config.toml
norm_place = "pre"
norm_eps = 1e-05
positions = "rope"
attn_scale = 0.102
optimizer = "muon_variant"
lr = 0.00717
lr_mult_down = 2.0
warmup_steps = 82
Each number is 50 + 15 x the weight over its row's rms, rounded and kept within 0 to 99. Layers, rows and columns count from 0. The size before them is the row's rms in percent of the matrix's.

# k: layer 5 attention key, 576x576, rms 0.0531, rows 345-383, columns 72-143
# q: layer 5 attention query, 576x576, rms 0.0532, rows 346-383, columns 72-143
# v: layer 5 attention value, 576x576, rms 0.0579, rows 288-296, columns 72-143
# o: layer 5 attention output (transposed), 576x576, rms 0.0491, rows 288-295, columns 72-143
k345 076:60 76 51 56 54 59 20 79 36 62 47 35 81 58 26 42 72 24 28 44 49 42 41 37 40 58 47 28 69 51 54 44 40 34 40 47 37 68 61 48 65 49 61 42 67 34 65 50 42 61 57 39 28 51 40 69 65 58 46 84 36 67 33 49 36 61 71 32 21 50 63 41
q346 099:33 47 56 03 50 44 52 69 36 56 18 73 80 76 55 45 37 54 73 46 28 53 47 55 51 73 56 36 71 89 46 62 41 42 59 74 71 63 37 25 32 46 30 31 73 52 65 33 32 82 42 59 60 52 47 59 67 46 26 49 41 34 52 64 40 36 59 75 68 35 57 54
k346 077:38 44 61 48 65 60 57 39 63 53 67 55 50 55 49 22 47 55 61 57 45 26 49 57 58 56 12 49 38 39 48 54 78 63 63 55 55 58 74 46 61 45 52 57 52 76 47 54 53 59 30 61 45 72 51 43 60 62 62 47 55 48 28 51 70 86 40 68 53 40 55 38
q347 079:52 70 72 83 44 31 33 43 77 73 58 49 30 27 29 32 56 66 50 56 75 55 46 39 60 25 64 61 93 48 73 31 62 53 63 43 19 50 51 36 36 48 42 49 34 53 46 41 29 75 25 58 33 52 55 89 44 58 71 40 27 47 52 35 51 41 17 40 56 39 57 46
k347 072:48 53 41 26 42 43 52 57 45 34 68 74 27 41 64 62 58 49 56 35 56 67 55 49 65 70 10 47 40 58 45 45 54 28 37 29 57 62 75 61 33 52 70 52 47 34 64 47 44 26 50 75 66 40 58 50 63 65 51 51 30 35 18 44 64 93 50 33 29 77 60 31
q348 080:69 42 47 35 87 69 56 64 06 44 71 66 60 98 51 52 42 67 31 65 42 72 51 40 83 47 67 56 56 53 48 61 69 54 12 39 71 60 53 63 32 43 61 33 41 36 66 59 62 21 48 64 42 37 31 57 85 52 29 46 37 44 42 46 75 63 52 47 48 39 69 72
k348 070:51 43 64 36 41 56 41 55 41 62 16 71 43 72 60 50 46 41 65 49 59 46 54 66 34 63 84 68 32 72 42 63 53 52 70 57 82 37 42 20 81 35 54 42 44 36 47 51 41 76 34 58 38 67 44 40 44 67 53 38 79 52 45 45 43 59 59 66 66 76 42 49
q349 078:51 56 57 56 64 72 48 57 23 68 25 56 62 68 57 70 60 65 50 37 32 46 44 48 63 43 67 41 50 34 31 55 55 37 32 66 44 54 30 63 29 65 49 34 60 54 61 53 52 29 47 69 54 65 44 20 49 51 32 65 27 53 28 52 37 67 52 49 64 33 10 56
k349 056:54 31 39 60 65 49 41 40 75 45 49 57 42 25 53 50 26 62 65 48 67 47 59 42 42 43 78 74 79 15 38 38 49 48 80 42 45 32 54 56 49 44 41 46 63 33 57 75 53 29 39 76 59 49 36 60 65 60 52 44 64 60 46 41 62 46 55 76 67 59 45 51
q350 078:28 72 53 38 60 29 44 82 67 54 50 64 50 26 35 61 47 62 66 60 52 43 70 52 39 43 48 46 49 45 36 41 66 29 59 44 63 35 53 33 58 50 56 58 38 46 45 32 41 67 33 47 40 19 55 71 39 67 60 37 62 52 53 45 57 93 54 38 54 34 53 52
k350 062:42 66 59 65 41 46 41 83 50 54 26 34 64 61 48 28 63 40 73 55 43 32 54 41 52 69 34 45 25 68 56 64 57 43 35 22 69 68 47 66 71 67 30 49 53 54 46 71 53 56 63 66 64 52 40 33 19 65 96 70 50 36 53 62 66 58 53 35 30 68 41 26
q351 084:46 50 31 66 86 43 55 52 40 59 61 71 52 53 40 88 39 48 43 69 68 41 25 41 40 40 66 52 40 29 61 46 82 28 48 43 28 28 74 80 52 47 38 33 57 51 48 51 44 07 24 56 42 48 36 61 39 43 43 32 44 30 38 47 49 27 34 47 48 54 61 56
k351 068:36 51 46 16 64 32 51 77 55 52 37 60 56 40 57 62 58 41 54 66 61 38 35 70 61 19 45 49 35 54 52 64 50 48 30 50 63 72 40 48 31 35 21 61 33 51 68 44 58 62 52 49 31 36 54 24 54 45 86 34 48 56 53 58 42 46 32 46 56 35 54 43
q352 089:48 50 46 31 32 49 59 41 38 34 17 46 50 72 51 33 51 54 54 42 50 48 50 46 53 54 54 36 62 44 59 66 29 51 37 40 23 76 45 60 28 68 43 56 55 45 41 53 75 74 67 67 54 45 32 17 69 55 39 14 36 46 56 44 53 45 54 66 73 38 58 59
k352 059:46 57 44 53 56 32 48 52 73 67 50 42 43 53 33 62 66 55 37 36 43 34 68 66 57 60 40 60 63 58 54 36 39 50 79 64 44 41 72 57 51 43 56 65 39 57 68 35 66 33 48 28 55 56 56 41 51 41 45 52 43 93 40 53 41 61 50 64 46 53 25 41
q353 145:51 38 39 84 59 56 39 29 41 36 43 79 42 31 59 62 71 53 27 38 84 52 74 57 40 37 56 36 34 30 53 45 54 15 54 33 55 18 52 59 62 67 44 71 45 65 32 47 58 09 41 39 45 53 38 40 52 22 49 55 55 53 48 43 71 43 22 35 39 62 49 70
k353 076:61 69 44 51 46 43 44 56 64 29 55 36 46 14 54 72 39 85 78 57 38 26 23 44 35 49 70 53 33 68 35 41 46 41 18 62 52 58 52 60 47 57 61 26 58 39 62 43 50 45 65 87 56 64 23 55 42 35 65 35 59 37 60 35 70 37 59 23 47 51 49 62
q354 108:33 33 45 44 51 53 59 43 47 83 45 51 33 62 47 41 35 46 37 49 59 58 78 66 30 62 62 29 47 60 63 32 57 61 62 45 33 56 55 34 39 62 32 48 55 54 60 45 52 35 33 55 75 80 35 37 49 31 74 43 39 51 57 65 48 29 56 67 67 51 65 62
k354 073:55 66 42 56 58 43 43 57 61 49 39 40 46 47 53 55 56 43 43 57 63 55 40 26 66 47 55 56 53 33 62 34 78 45 50 45 50 23 33 58 46 27 52 27 55 53 77 34 75 35 58 33 47 42 60 70 59 43 48 53 79 59 49 61 67 51 49 36 75 33 84 62
q355 092:57 49 54 47 33 49 71 49 69 53 77 64 43 46 38 66 58 50 50 39 61 31 28 58 23 48 71 56 25 56 13 61 58 50 78 82 49 54 61 41 61 61 41 33 50 70 34 40 43 53 31 50 47 60 46 32 48 50 49 28 59 69 61 35 30 40 58 27 52 40 36 62
k355 068:42 54 57 45 44 37 54 45 69 69 33 42 29 54 51 45 51 68 44 70 57 61 53 50 47 77 55 41 37 47 74 58 42 42 39 39 52 57 38 47 56 18 49 60 67 51 53 47 64 60 65 35 69 40 29 52 65 50 24 58 29 16 56 59 42 36 46 74 57 57 43 57
q356 132:40 71 45 77 73 41 26 77 30 11 41 56 53 36 57 81 80 49 44 69 57 60 36 52 54 73 45 48 42 37 61 42 55 35 50 28 55 33 55 57 73 35 50 60 34 68 58 42 54 15 52 64 30 41 53 60 68 29 58 69 49 47 52 64 67 36 33 36 56 27 37 64
k356 081:71 40 65 31 76 43 36 32 72 64 29 49 44 56 57 45 70 64 56 55 63 54 49 49 30 49 50 34 62 66 48 61 68 49 54 69 60 66 27 28 68 52 41 45 56 84 33 64 61 79 53 55 65 40 21 67 40 35 45 39 62 66 55 42 40 75 64 56 36 61 21 45
q357 093:53 53 56 44 61 54 43 34 36 42 35 66 53 34 61 66 74 53 39 55 64 28 59 50 58 54 30 45 64 34 47 22 48 43 63 41 61 23 48 57 49 09 40 54 38 49 54 61 31 56 68 56 30 52 45 66 29 41 75 87 62 18 53 53 60 41 64 60 40 49 47 71
k357 069:42 48 52 73 16 58 47 57 48 41 49 32 75 68 37 28 35 21 31 44 59 52 43 42 62 73 45 63 39 35 46 98 43 59 45 43 53 65 26 26 51 58 40 67 66 37 44 43 48 57 65 62 61 57 25 52 38 72 47 45 66 41 68 56 47 38 34 55 59 40 66 49
q358 092:29 71 47 47 22 52 54 48 50 81 51 61 63 10 28 47 45 54 60 50 73 44 36 57 60 45 57 55 74 42 54 80 49 46 83 67 44 45 48 70 25 62 41 70 42 29 29 40 39 73 39 58 15 73 52 43 30 42 59 30 66 36 52 34 42 30 58 50 66 45 68 21
k358 069:29 50 46 34 68 38 71 30 45 45 75 62 48 42 76 83 48 46 38 44 49 65 37 39 24 43 55 33 45 49 68 55 48 31 42 53 56 67 31 41 72 35 58 41 45 51 34 52 70 79 20 33 83 46 45 52 42 52 32 32 69 59 48 64 64 43 35 47 62 66 53 32
q359 093:43 43 48 58 60 82 64 25 48 89 25 76 54 69 63 76 52 54 52 57 69 48 46 40 38 38 62 33 71 54 32 20 54 62 47 43 66 65 59 38 72 52 70 46 64 51 45 76 30 60 56 46 44 63 45 66 18 36 31 36 51 58 60 32 51 47 42 40 22 50 86 41
k359 077:40 49 54 26 55 51 53 63 62 51 41 58 65 50 49 58 64 33 56 35 32 61 40 48 42 37 31 50 44 51 26 52 70 58 55 72 04 49 65 22 70 38 48 43 61 15 64 55 48 34 58 55 56 36 90 51 53 71 47 58 35 58 21 43 82 59 58 48 29 33 62 56
q360 091:51 52 68 27 43 42 57 55 46 47 41 54 51 58 56 38 64 71 43 53 41 68 34 47 51 51 42 44 69 45 34 49 71 86 34 42 19 50 53 34 37 71 85 56 75 55 70 52 42 52 61 38 37 64 46 70 10 53 49 40 55 53 53 51 55 48 28 63 41 66 65 54
k360 076:37 45 58 28 66 42 37 48 40 63 43 50 33 25 48 54 45 37 60 43 45 49 40 13 37 66 43 47 26 66 38 49 48 30 82 71 57 41 34 38 42 60 52 40 40 68 41 83 43 66 41 40 61 42 49 28 43 33 47 56 51 33 49 49 63 62 63 61 66 47 69 80
q361 094:51 32 53 86 53 28 29 45 59 22 59 39 34 00 63 50 74 35 58 48 51 14 60 68 40 65 28 67 73 36 25 38 30 54 49 53 58 29 77 70 13 44 45 59 74 68 42 51 46 74 31 41 27 47 38 58 59 18 45 78 43 32 28 60 41 45 58 56 62 36 50 39
k361 078:42 34 75 42 36 66 62 52 36 65 57 62 38 48 60 70 42 67 44 48 46 36 66 64 33 47 49 59 45 57 44 55 52 44 78 79 61 76 52 29 52 61 33 61 59 48 59 39 40 73 73 40 11 36 28 40 43 60 62 41 27 36 29 61 30 52 55 71 53 28 39 47
q362 109:44 60 46 59 39 39 52 43 36 29 54 64 38 61 54 55 52 21 63 38 55 36 77 38 20 27 67 34 55 37 68 48 46 39 61 42 43 55 45 34 49 41 23 62 25 47 38 46 38 61 66 33 42 52 50 65 46 26 63 57 54 76 73 77 61 27 57 40 39 60 45 77
k362 081:52 47 36 62 58 40 50 59 67 42 57 55 46 48 58 40 57 53 35 71 07 69 49 63 69 50 57 63 32 50 55 41 54 62 44 53 58 23 53 48 38 42 27 23 57 56 40 53 17 48 48 52 68 46 65 67 63 58 37 55 53 47 80 59 57 17 39 64 66 50 41 65
q363 104:59 66 24 20 56 46 57 51 54 57 54 25 52 48 60 74 51 37 54 42 39 26 58 32 33 37 42 38 34 63 43 52 42 40 52 37 51 54 22 80 77 51 67 43 52 70 60 44 51 52 59 34 71 30 69 58 48 44 46 23 56 74 46 57 30 42 69 43 48 62 50 47
k363 088:57 50 71 68 70 65 35 36 47 43 98 63 47 67 72 46 50 41 69 50 51 50 36 55 35 54 49 51 54 72 61 84 58 40 69 80 49 73 40 51 41 68 61 56 71 51 74 56 40 21 49 51 60 53 44 58 42 44 36 28 57 36 20 43 55 63 50 59 47 58 39 66
q364 112:98 67 30 71 23 46 35 57 46 39 68 53 53 44 35 53 46 56 41 68 49 63 56 37 51 46 50 49 54 57 73 46 43 45 45 31 54 09 67 50 51 12 67 76 39 58 52 54 55 53 63 60 71 57 51 40 62 67 66 48 61 54 48 64 60 39 66 63 65 49 44 42
k364 107:62 48 58 48 44 50 41 60 56 35 75 70 36 75 46 57 33 50 36 52 69 42 50 33 23 38 42 67 49 56 68 26 55 49 63 19 42 62 42 52 54 29 91 41 51 26 49 63 61 31 39 19 46 68 55 32 31 51 44 56 61 41 43 52 58 34 27 69 54 52 59 49
q365 109:48 47 54 50 52 53 54 50 60 49 33 70 45 75 38 54 58 51 47 37 41 48 45 56 64 37 60 78 32 37 54 34 44 37 56 61 32 49 49 50 57 82 56 51 37 38 32 72 28 75 57 66 47 45 41 54 69 57 51 65 38 56 66 67 64 58 62 54 37 54 54 59
k365 108:47 74 43 28 41 58 40 58 51 50 15 35 54 41 53 27 59 26 48 31 22 40 53 62 51 49 45 55 54 70 51 70 40 58 73 38 20 65 40 43 57 55 49 62 68 49 37 70 33 18 52 78 48 56 76 47 50 53 51 62 42 61 55 49 51 62 57 42 09 59 70 82
q366 106:33 42 47 35 68 55 40 72 43 23 49 69 44 42 53 75 43 31 54 66 50 68 53 65 31 45 35 37 29 58 22 21 31 44 23 60 44 26 21 76 24 43 55 54 71 37 29 31 56 62 33 42 62 21 72 64 61 20 59 41 35 52 59 56 47 26 45 33 41 81 42 53
k366 115:64 51 64 30 30 58 65 27 63 31 51 48 51 63 51 65 35 46 33 28 72 52 67 53 76 39 45 45 49 53 50 30 46 44 17 52 41 38 52 66 47 29 68 36 42 49 34 09 70 72 48 48 69 30 55 84 64 20 48 80 53 49 64 57 43 17 37 35 49 49 45 42
q367 114:45 04 42 38 09 55 51 48 55 69 55 47 71 41 50 67 58 42 53 57 43 38 48 56 41 57 51 37 80 47 43 59 75 48 57 35 29 22 53 49 40 45 55 66 56 38 39 54 47 50 83 35 16 79 63 50 46 48 48 36 65 77 33 36 80 82 64 51 52 48 30 32
k367 122:48 41 54 60 44 68 23 32 61 84 53 68 60 52 58 54 55 69 62 65 32 56 48 46 26 65 56 63 61 37 37 57 62 74 66 37 41 13 65 52 46 71 42 40 54 59 44 38 54 31 71 59 28 38 45 34 46 56 75 53 47 78 18 61 49 57 61 53 52 54 59 29
q368 106:54 71 54 63 42 61 58 46 63 38 52 63 43 78 39 91 55 60 36 39 53 31 53 43 17 42 61 32 45 58 46 65 57 39 57 50 39 51 67 18 53 52 72 40 59 53 55 38 39 31 49 58 55 39 33 48 68 62 56 35 59 72 68 54 54 90 41 32 32 44 60 57
k368 125:72 51 48 83 61 51 69 48 45 34 60 49 47 46 53 49 63 48 42 48 68 38 43 44 53 40 33 46 44 49 58 44 58 51 55 69 31 77 68 71 52 44 98 60 55 31 40 47 47 53 25 73 62 42 55 50 80 71 53 17 59 71 63 56 73 81 34 68 38 42 43 61
q369 112:53 47 56 41 51 41 35 48 60 49 46 55 59 48 41 66 44 15 20 34 71 53 58 64 54 27 76 31 52 46 39 51 30 49 42 48 37 62 60 41 49 36 43 52 50 49 68 40 06 46 68 63 38 46 52 44 59 66 56 46 65 50 54 46 42 66 79 37 53 28 62 49
k369 128:56 53 39 45 47 29 37 44 47 33 45 51 53 62 52 65 45 15 42 38 65 74 55 54 58 43 59 45 32 65 54 80 34 53 55 34 46 54 55 55 30 39 44 43 25 74 62 40 40 59 43 49 46 39 53 42 62 71 28 29 76 03 44 66 42 63 67 25 63 31 60 97
q370 108:45 61 30 33 59 69 54 25 31 70 57 55 39 47 57 60 57 32 41 51 54 46 48 36 34 38 59 35 45 62 48 60 46 26 51 77 39 31 32 83 76 53 42 81 55 45 57 70 43 22 67 52 30 43 58 32 82 65 31 36 59 51 45 54 43 65 56 51 38 31 49 67
k370 125:67 62 42 14 61 70 43 29 33 54 47 24 36 65 40 45 69 40 42 41 54 45 58 42 51 81 46 32 52 56 39 54 70 59 64 65 37 35 38 69 72 64 36 47 52 57 43 37 69 42 69 48 35 70 45 46 64 82 27 29 49 32 46 27 41 42 30 52 38 37 46 30
q371 105:62 44 73 57 27 33 40 72 49 48 48 30 49 35 41 45 59 56 28 40 61 36 38 50 37 52 57 28 49 40 28 45 58 25 77 50 16 59 52 41 26 48 22 24 48 22 59 62 53 63 53 47 44 39 49 45 34 55 59 49 57 50 36 73 66 55 54 26 47 46 54 79
k371 124:50 65 69 48 35 63 63 61 67 80 60 56 38 69 35 40 64 56 19 41 53 36 52 45 39 42 38 26 58 31 43 29 67 36 57 41 33 65 68 43 44 63 13 54 63 35 60 77 46 44 29 62 33 46 30 59 41 63 56 34 35 39 30 61 56 79 48 62 41 53 41 68
q372 105:54 75 21 13 71 57 82 59 55 81 32 66 48 59 68 41 41 44 26 53 49 30 64 43 61 34 59 66 50 46 47 54 67 56 64 82 42 45 57 68 50 66 64 23 76 65 58 48 42 29 54 51 64 54 60 40 46 43 95 62 35 45 45 32 66 84 70 61 52 54 56 32
k372 130:41 52 46 34 61 46 71 72 59 53 36 70 37 26 38 36 66 19 33 41 68 38 52 62 58 58 27 67 60 37 46 50 42 67 50 58 37 36 69 67 33 70 61 37 48 40 62 37 55 66 64 42 62 53 48 50 59 42 85 59 46 55 59 32 68 61 68 50 49 43 65 30
q373 110:51 34 56 50 38 42 40 51 52 69 75 46 30 21 43 50 60 83 41 59 64 63 61 66 46 56 58 63 54 24 39 36 48 53 58 54 63 79 33 71 45 53 30 22 40 57 29 47 58 24 55 48 61 65 63 46 19 31 39 28 44 50 56 68 44 68 29 64 55 72 47 30
k373 133:67 48 46 48 59 36 67 65 52 55 59 76 37 51 45 49 62 62 35 63 52 55 62 43 54 20 54 50 32 28 57 65 28 56 45 25 56 84 44 65 51 71 24 35 46 52 46 58 49 48 55 57 60 59 54 47 21 50 71 56 57 66 37 81 62 40 61 70 50 81 60 30
q374 110:59 53 72 48 30 52 41 38 42 13 53 27 45 26 73 38 41 64 46 40 51 38 39 37 43 55 63 30 32 44 58 43 37 48 45 49 71 72 53 57 59 41 51 64 56 52 21 29 37 38 76 41 42 75 42 80 62 54 22 76 43 34 75 41 40 69 35 46 60 58 44 27
k374 132:32 41 62 68 51 47 47 43 36 50 25 42 35 19 50 57 46 50 54 32 37 56 45 53 53 71 59 42 36 51 64 49 24 52 45 39 45 85 60 49 54 27 46 63 45 25 56 56 63 38 73 32 51 62 59 63 48 46 21 99 66 51 48 82 61 39 25 44 40 55 42 41
q375 105:51 41 49 60 69 67 75 43 67 43 51 43 50 67 50 51 52 36 39 37 33 51 79 37 43 47 61 37 68 57 35 42 72 55 61 06 49 48 48 32 49 53 47 71 45 53 76 50 37 84 50 45 38 63 55 36 34 35 31 47 43 56 47 43 49 50 51 63 38 39 61 49
k375 127:35 51 75 67 45 21 62 27 41 44 37 72 38 46 50 56 34 22 52 35 63 61 80 35 46 35 28 43 54 43 47 61 59 56 54 48 67 39 47 22 62 35 57 84 51 41 66 37 43 71 39 73 39 54 60 42 40 29 53 65 42 45 46 36 58 33 48 62 45 48 43 35
q376 099:50 34 43 44 48 48 34 27 50 65 98 31 29 28 60 47 79 55 58 85 41 54 87 71 46 27 73 56 50 44 47 53 65 38 50 28 36 29 48 50 53 65 66 50 60 32 56 32 53 57 34 36 45 23 43 37 43 42 49 49 76 29 53 76 55 47 44 49 41 56 34 67
k376 141:30 51 70 56 55 47 57 40 51 39 79 67 51 38 57 51 49 59 47 73 35 46 68 67 39 38 65 58 46 46 36 55 77 56 42 28 51 36 45 63 37 50 55 45 50 58 66 40 70 53 47 59 49 45 31 36 49 67 59 35 66 57 47 57 78 59 52 55 49 45 61 50
q377 107:61 45 53 50 38 63 22 59 58 46 83 32 53 34 48 58 52 61 59 50 57 75 38 69 28 89 66 32 62 49 70 45 55 50 35 82 41 70 43 62 63 26 81 78 50 93 66 64 62 53 31 39 58 45 43 66 40 41 65 21 84 83 65 69 55 63 48 79 70 55 58 41
k377 140:58 42 70 86 57 43 59 32 63 41 52 26 44 21 56 56 64 56 58 58 70 68 40 67 34 65 45 45 47 51 51 46 51 46 28 64 56 48 50 60 55 38 84 70 36 69 42 68 60 55 34 32 61 57 52 71 45 53 39 28 60 74 67 62 41 46 64 78 71 35 72 44
q378 105:34 51 52 61 68 44 27 38 52 47 52 42 43 51 65 71 41 57 36 21 45 76 63 40 66 22 54 38 37 71 43 55 35 38 83 20 53 30 57 41 74 35 57 35 40 62 44 76 53 47 56 44 66 35 66 44 52 45 54 59 48 72 66 67 57 48 42 34 50 54 42 40
k378 133:35 44 48 64 73 45 34 45 52 49 56 60 54 64 51 45 45 76 44 52 31 80 40 55 66 42 60 31 61 63 41 49 47 59 75 00 45 45 39 80 72 21 27 45 31 61 43 62 79 63 36 65 93 29 50 46 87 64 47 61 73 78 65 61 35 69 43 47 71 42 65 45
q379 108:41 26 48 60 41 52 57 28 62 60 33 36 63 72 58 39 43 49 52 57 36 69 46 56 39 40 48 49 80 68 68 41 81 57 39 54 73 39 61 58 29 45 50 46 46 30 55 47 62 81 54 68 67 58 50 50 33 71 41 68 29 57 44 18 67 41 50 44 28 65 75 58
k379 129:56 34 56 41 65 39 47 58 50 59 46 32 51 72 30 34 59 43 40 58 50 57 42 52 64 51 31 47 59 65 67 54 62 61 68 45 47 71 47 64 46 47 47 53 51 41 47 64 64 56 65 47 82 69 60 48 68 60 34 70 39 62 49 18 69 64 54 60 49 39 51 57
q380 101:60 66 70 61 84 60 63 60 51 46 56 59 60 47 14 67 47 52 35 30 43 61 64 59 47 68 71 54 49 44 48 42 15 36 49 86 21 48 68 47 46 60 53 49 55 57 63 74 33 40 42 70 41 37 48 49 24 42 83 78 56 65 36 34 72 31 31 56 31 50 19 32
k380 131:55 47 67 50 53 58 66 68 60 80 43 72 49 85 47 40 54 65 35 73 37 40 56 70 52 73 55 56 55 64 70 65 45 30 46 78 45 54 54 68 51 64 49 62 43 60 37 41 46 44 44 53 43 37 50 47 41 25 53 54 60 57 73 45 64 16 42 64 28 58 29 62
q381 104:75 40 32 45 50 72 60 28 54 41 70 32 50 77 44 29 48 59 53 61 58 42 51 39 46 10 62 56 62 35 50 29 27 67 56 41 54 84 26 23 57 29 33 50 42 42 53 51 29 63 69 31 56 54 41 62 62 29 57 54 64 24 48 65 16 43 41 66 53 55 55 59
k381 134:65 47 33 48 46 61 66 45 43 44 66 52 59 47 50 40 60 72 48 51 83 60 46 53 48 54 41 58 56 37 65 70 45 54 50 45 55 25 52 37 52 73 35 29 34 31 41 54 33 53 20 28 68 45 47 68 38 38 41 58 70 01 55 43 39 41 65 67 54 50 47 42
q382 106:47 46 36 59 61 43 57 57 53 28 34 57 41 23 35 46 50 49 51 53 44 62 28 46 57 61 59 46 58 48 55 25 64 63 17 52 62 59 48 13 56 37 70 35 51 65 53 62 66 35 37 62 70 53 80 33 36 69 65 52 29 39 50 40 42 73 35 51 48 66 49 39
k382 145:65 40 37 54 49 34 35 63 38 36 37 40 56 54 49 46 55 38 59 69 58 38 29 36 40 60 30 34 60 53 52 14 42 52 10 60 64 61 43 10 59 42 49 36 36 54 29 23 49 70 43 54 78 56 81 16 69 50 83 86 44 52 49 33 65 67 43 55 64 64 46 48
q383 109:43 58 67 62 49 58 26 55 55 56 75 71 70 38 58 58 66 68 42 30 63 50 56 54 43 29 35 64 43 23 45 60 57 47 50 56 72 62 51 30 79 54 45 16 40 53 32 21 60 45 55 41 58 24 41 73 52 28 79 54 43 41 55 30 51 27 56 42 53 62 76 24
k383 133:42 53 46 38 45 52 37 47 60 50 67 58 53 66 35 33 51 77 39 37 54 31 35 64 59 38 59 77 40 59 49 51 73 72 49 44 56 37 36 40 60 41 74 42 38 78 51 20 59 57 53 43 75 40 48 57 61 15 65 44 60 44 53 36 37 41 22 63 55 68 61 46
v288 095:87 29 37 26 55 35 49 68 53 46 42 38 47 45 37 28 47 42 53 35 59 38 57 63 65 41 74 56 72 70 24 39 60 21 34 52 56 37 54 61 63 54 14 57 37 53 18 30 57 47 52 43 34 60 35 88 47 43 59 32 48 57 68 66 62 29 64 52 37 72 54 33
o288 097:40 73 46 67 46 62 35 29 77 41 43 61 44 50 94 24 59 61 37 36 38 59 60 73 55 70 61 64 46 64 66 41 60 48 57 36 50 35 46 67 69 32 51 52 51 42 53 26 56 62 51 56 43 79 44 38 81 59 61 52 71 44 55 69 48 64 53 39 56 47 68 48
v289 096:68 17 41 42 57 39 66 44 57 49 52 52 36 29 42 49 40 33 78 60 61 64 64 51 55 64 23 64 52 56 39 41 66 38 76 63 63 46 53 72 48 26 48 43 45 24 49 52 55 33 46 51 40 58 47 40 49 65 44 43 60 58 45 50 32 50 08 49 28 31 50 54
o289 098:32 40 68 41 47 37 59 47 43 81 22 37 71 33 49 51 82 55 71 57 59 43 40 74 52 34 72 51 65 53 32 43 24 55 39 51 60 35 56 34 62 49 51 62 40 46 64 35 53 65 47 22 71 78 34 41 42 70 95 61 55 47 68 42 65 44 67 39 52 42 56 25
v290 096:26 32 70 40 23 27 39 41 66 42 67 67 47 52 60 60 39 19 28 61 75 21 53 47 24 39 61 38 54 39 39 48 37 43 41 62 49 37 44 34 44 38 50 80 63 60 08 72 54 50 49 41 72 65 42 43 74 14 40 60 38 80 59 61 46 55 45 56 38 38 29 41
o290 098:73 64 52 58 50 71 66 42 53 63 33 33 60 50 36 32 51 60 43 51 76 50 26 47 43 43 45 47 60 54 41 61 46 50 61 46 34 62 70 85 37 42 64 32 54 59 59 43 61 76 56 91 39 55 62 59 01 72 51 55 32 56 66 57 49 55 29 36 35 73 54 38
v291 099:51 70 54 47 40 37 43 67 69 12 77 77 46 50 53 62 32 55 24 66 62 44 29 60 34 41 47 45 47 74 50 41 46 68 39 63 71 61 63 66 76 63 72 59 47 30 76 41 50 57 61 60 47 57 54 69 53 66 57 53 23 79 37 61 63 27 38 72 64 50 83 56
o291 102:44 30 49 47 75 39 45 69 61 71 32 67 35 61 53 39 62 48 28 37 41 47 68 29 56 39 61 62 44 49 75 55 20 40 53 33 56 53 46 55 48 60 43 27 55 68 54 37 73 51 26 73 65 42 39 29 75 23 40 67 30 13 33 52 45 49 44 39 51 39 37 31
v292 094:68 51 51 87 58 30 60 36 46 61 40 35 60 54 48 75 63 44 76 64 42 45 53 43 40 56 60 39 59 29 62 52 40 55 45 48 68 55 59 68 47 77 21 38 32 40 48 63 55 58 65 61 41 26 57 27 85 35 51 43 33 55 44 16 46 44 29 50 48 56 66 68
o292 095:46 46 40 32 45 59 44 64 58 14 60 23 47 31 34 57 50 49 38 33 61 65 29 36 33 53 61 46 50 49 54 41 71 51 40 56 59 74 41 54 61 17 65 45 59 45 69 19 47 50 24 83 47 36 63 41 62 54 68 41 81 39 46 73 63 31 38 45 75 44 45 72
v293 095:45 43 15 50 42 51 52 56 37 66 40 44 27 44 47 35 48 38 43 56 71 36 38 30 37 53 56 34 75 62 70 35 53 53 52 46 68 43 48 33 81 50 37 65 78 47 44 53 40 51 58 36 58 48 27 25 35 42 35 63 51 40 33 55 59 30 91 44 54 74 64 42
o293 097:37 63 44 38 41 42 75 44 49 47 72 56 60 61 39 59 43 35 31 51 47 47 66 67 55 45 47 57 53 60 59 66 47 27 68 50 50 56 47 58 51 50 60 37 47 47 55 28 50 48 49 67 22 31 56 32 56 40 74 49 47 38 65 55 71 45 52 60 46 43 46 25
v294 096:36 53 41 70 42 40 51 33 59 59 66 62 42 56 48 69 55 43 35 70 64 54 36 36 49 27 38 46 61 60 47 74 42 45 35 44 79 53 65 38 67 49 57 46 83 67 24 39 33 51 53 73 61 52 65 57 59 69 59 93 99 24 46 61 58 58 34 46 69 77 40 64
o294 099:20 65 34 65 42 46 53 45 44 11 56 60 60 32 35 63 36 31 48 28 29 58 56 63 39 55 33 50 38 54 21 29 63 73 27 56 40 48 41 31 38 59 72 43 40 45 67 15 42 32 49 34 23 37 59 41 63 62 52 17 39 49 51 50 67 62 34 31 49 48 48 61
v295 100:57 55 32 70 55 52 44 38 62 54 55 42 55 39 57 45 44 28 55 43 51 53 58 56 70 44 46 57 73 40 65 58 55 55 67 38 55 46 46 53 53 49 62 40 67 21 39 71 53 48 64 39 21 48 71 48 43 68 37 45 53 69 46 53 46 59 90 66 62 53 49 52
o295 101:64 64 40 44 76 63 55 74 53 77 59 56 58 56 59 66 45 77 56 46 51 28 43 60 60 53 63 48 64 54 44 37 49 46 58 54 48 56 40 67 60 54 37 41 58 34 80 29 29 73 38 21 74 51 37 86 69 41 84 75 67 66 57 51 64 27 42 65 48 59 36 38
v296 099:28 59 56 68 36 68 44 61 56 30 76 39 62 49 48 72 47 32 63 49 56 45 31 52 37 40 47 53 26 54 59 55 53 48 34 57 60 42 34 54 60 03 57 49 42 35 58 35 50 82 70 50 47 63 76 61 73 66 67 72 64 57 24 30 41 42 46 32 44 22 35 46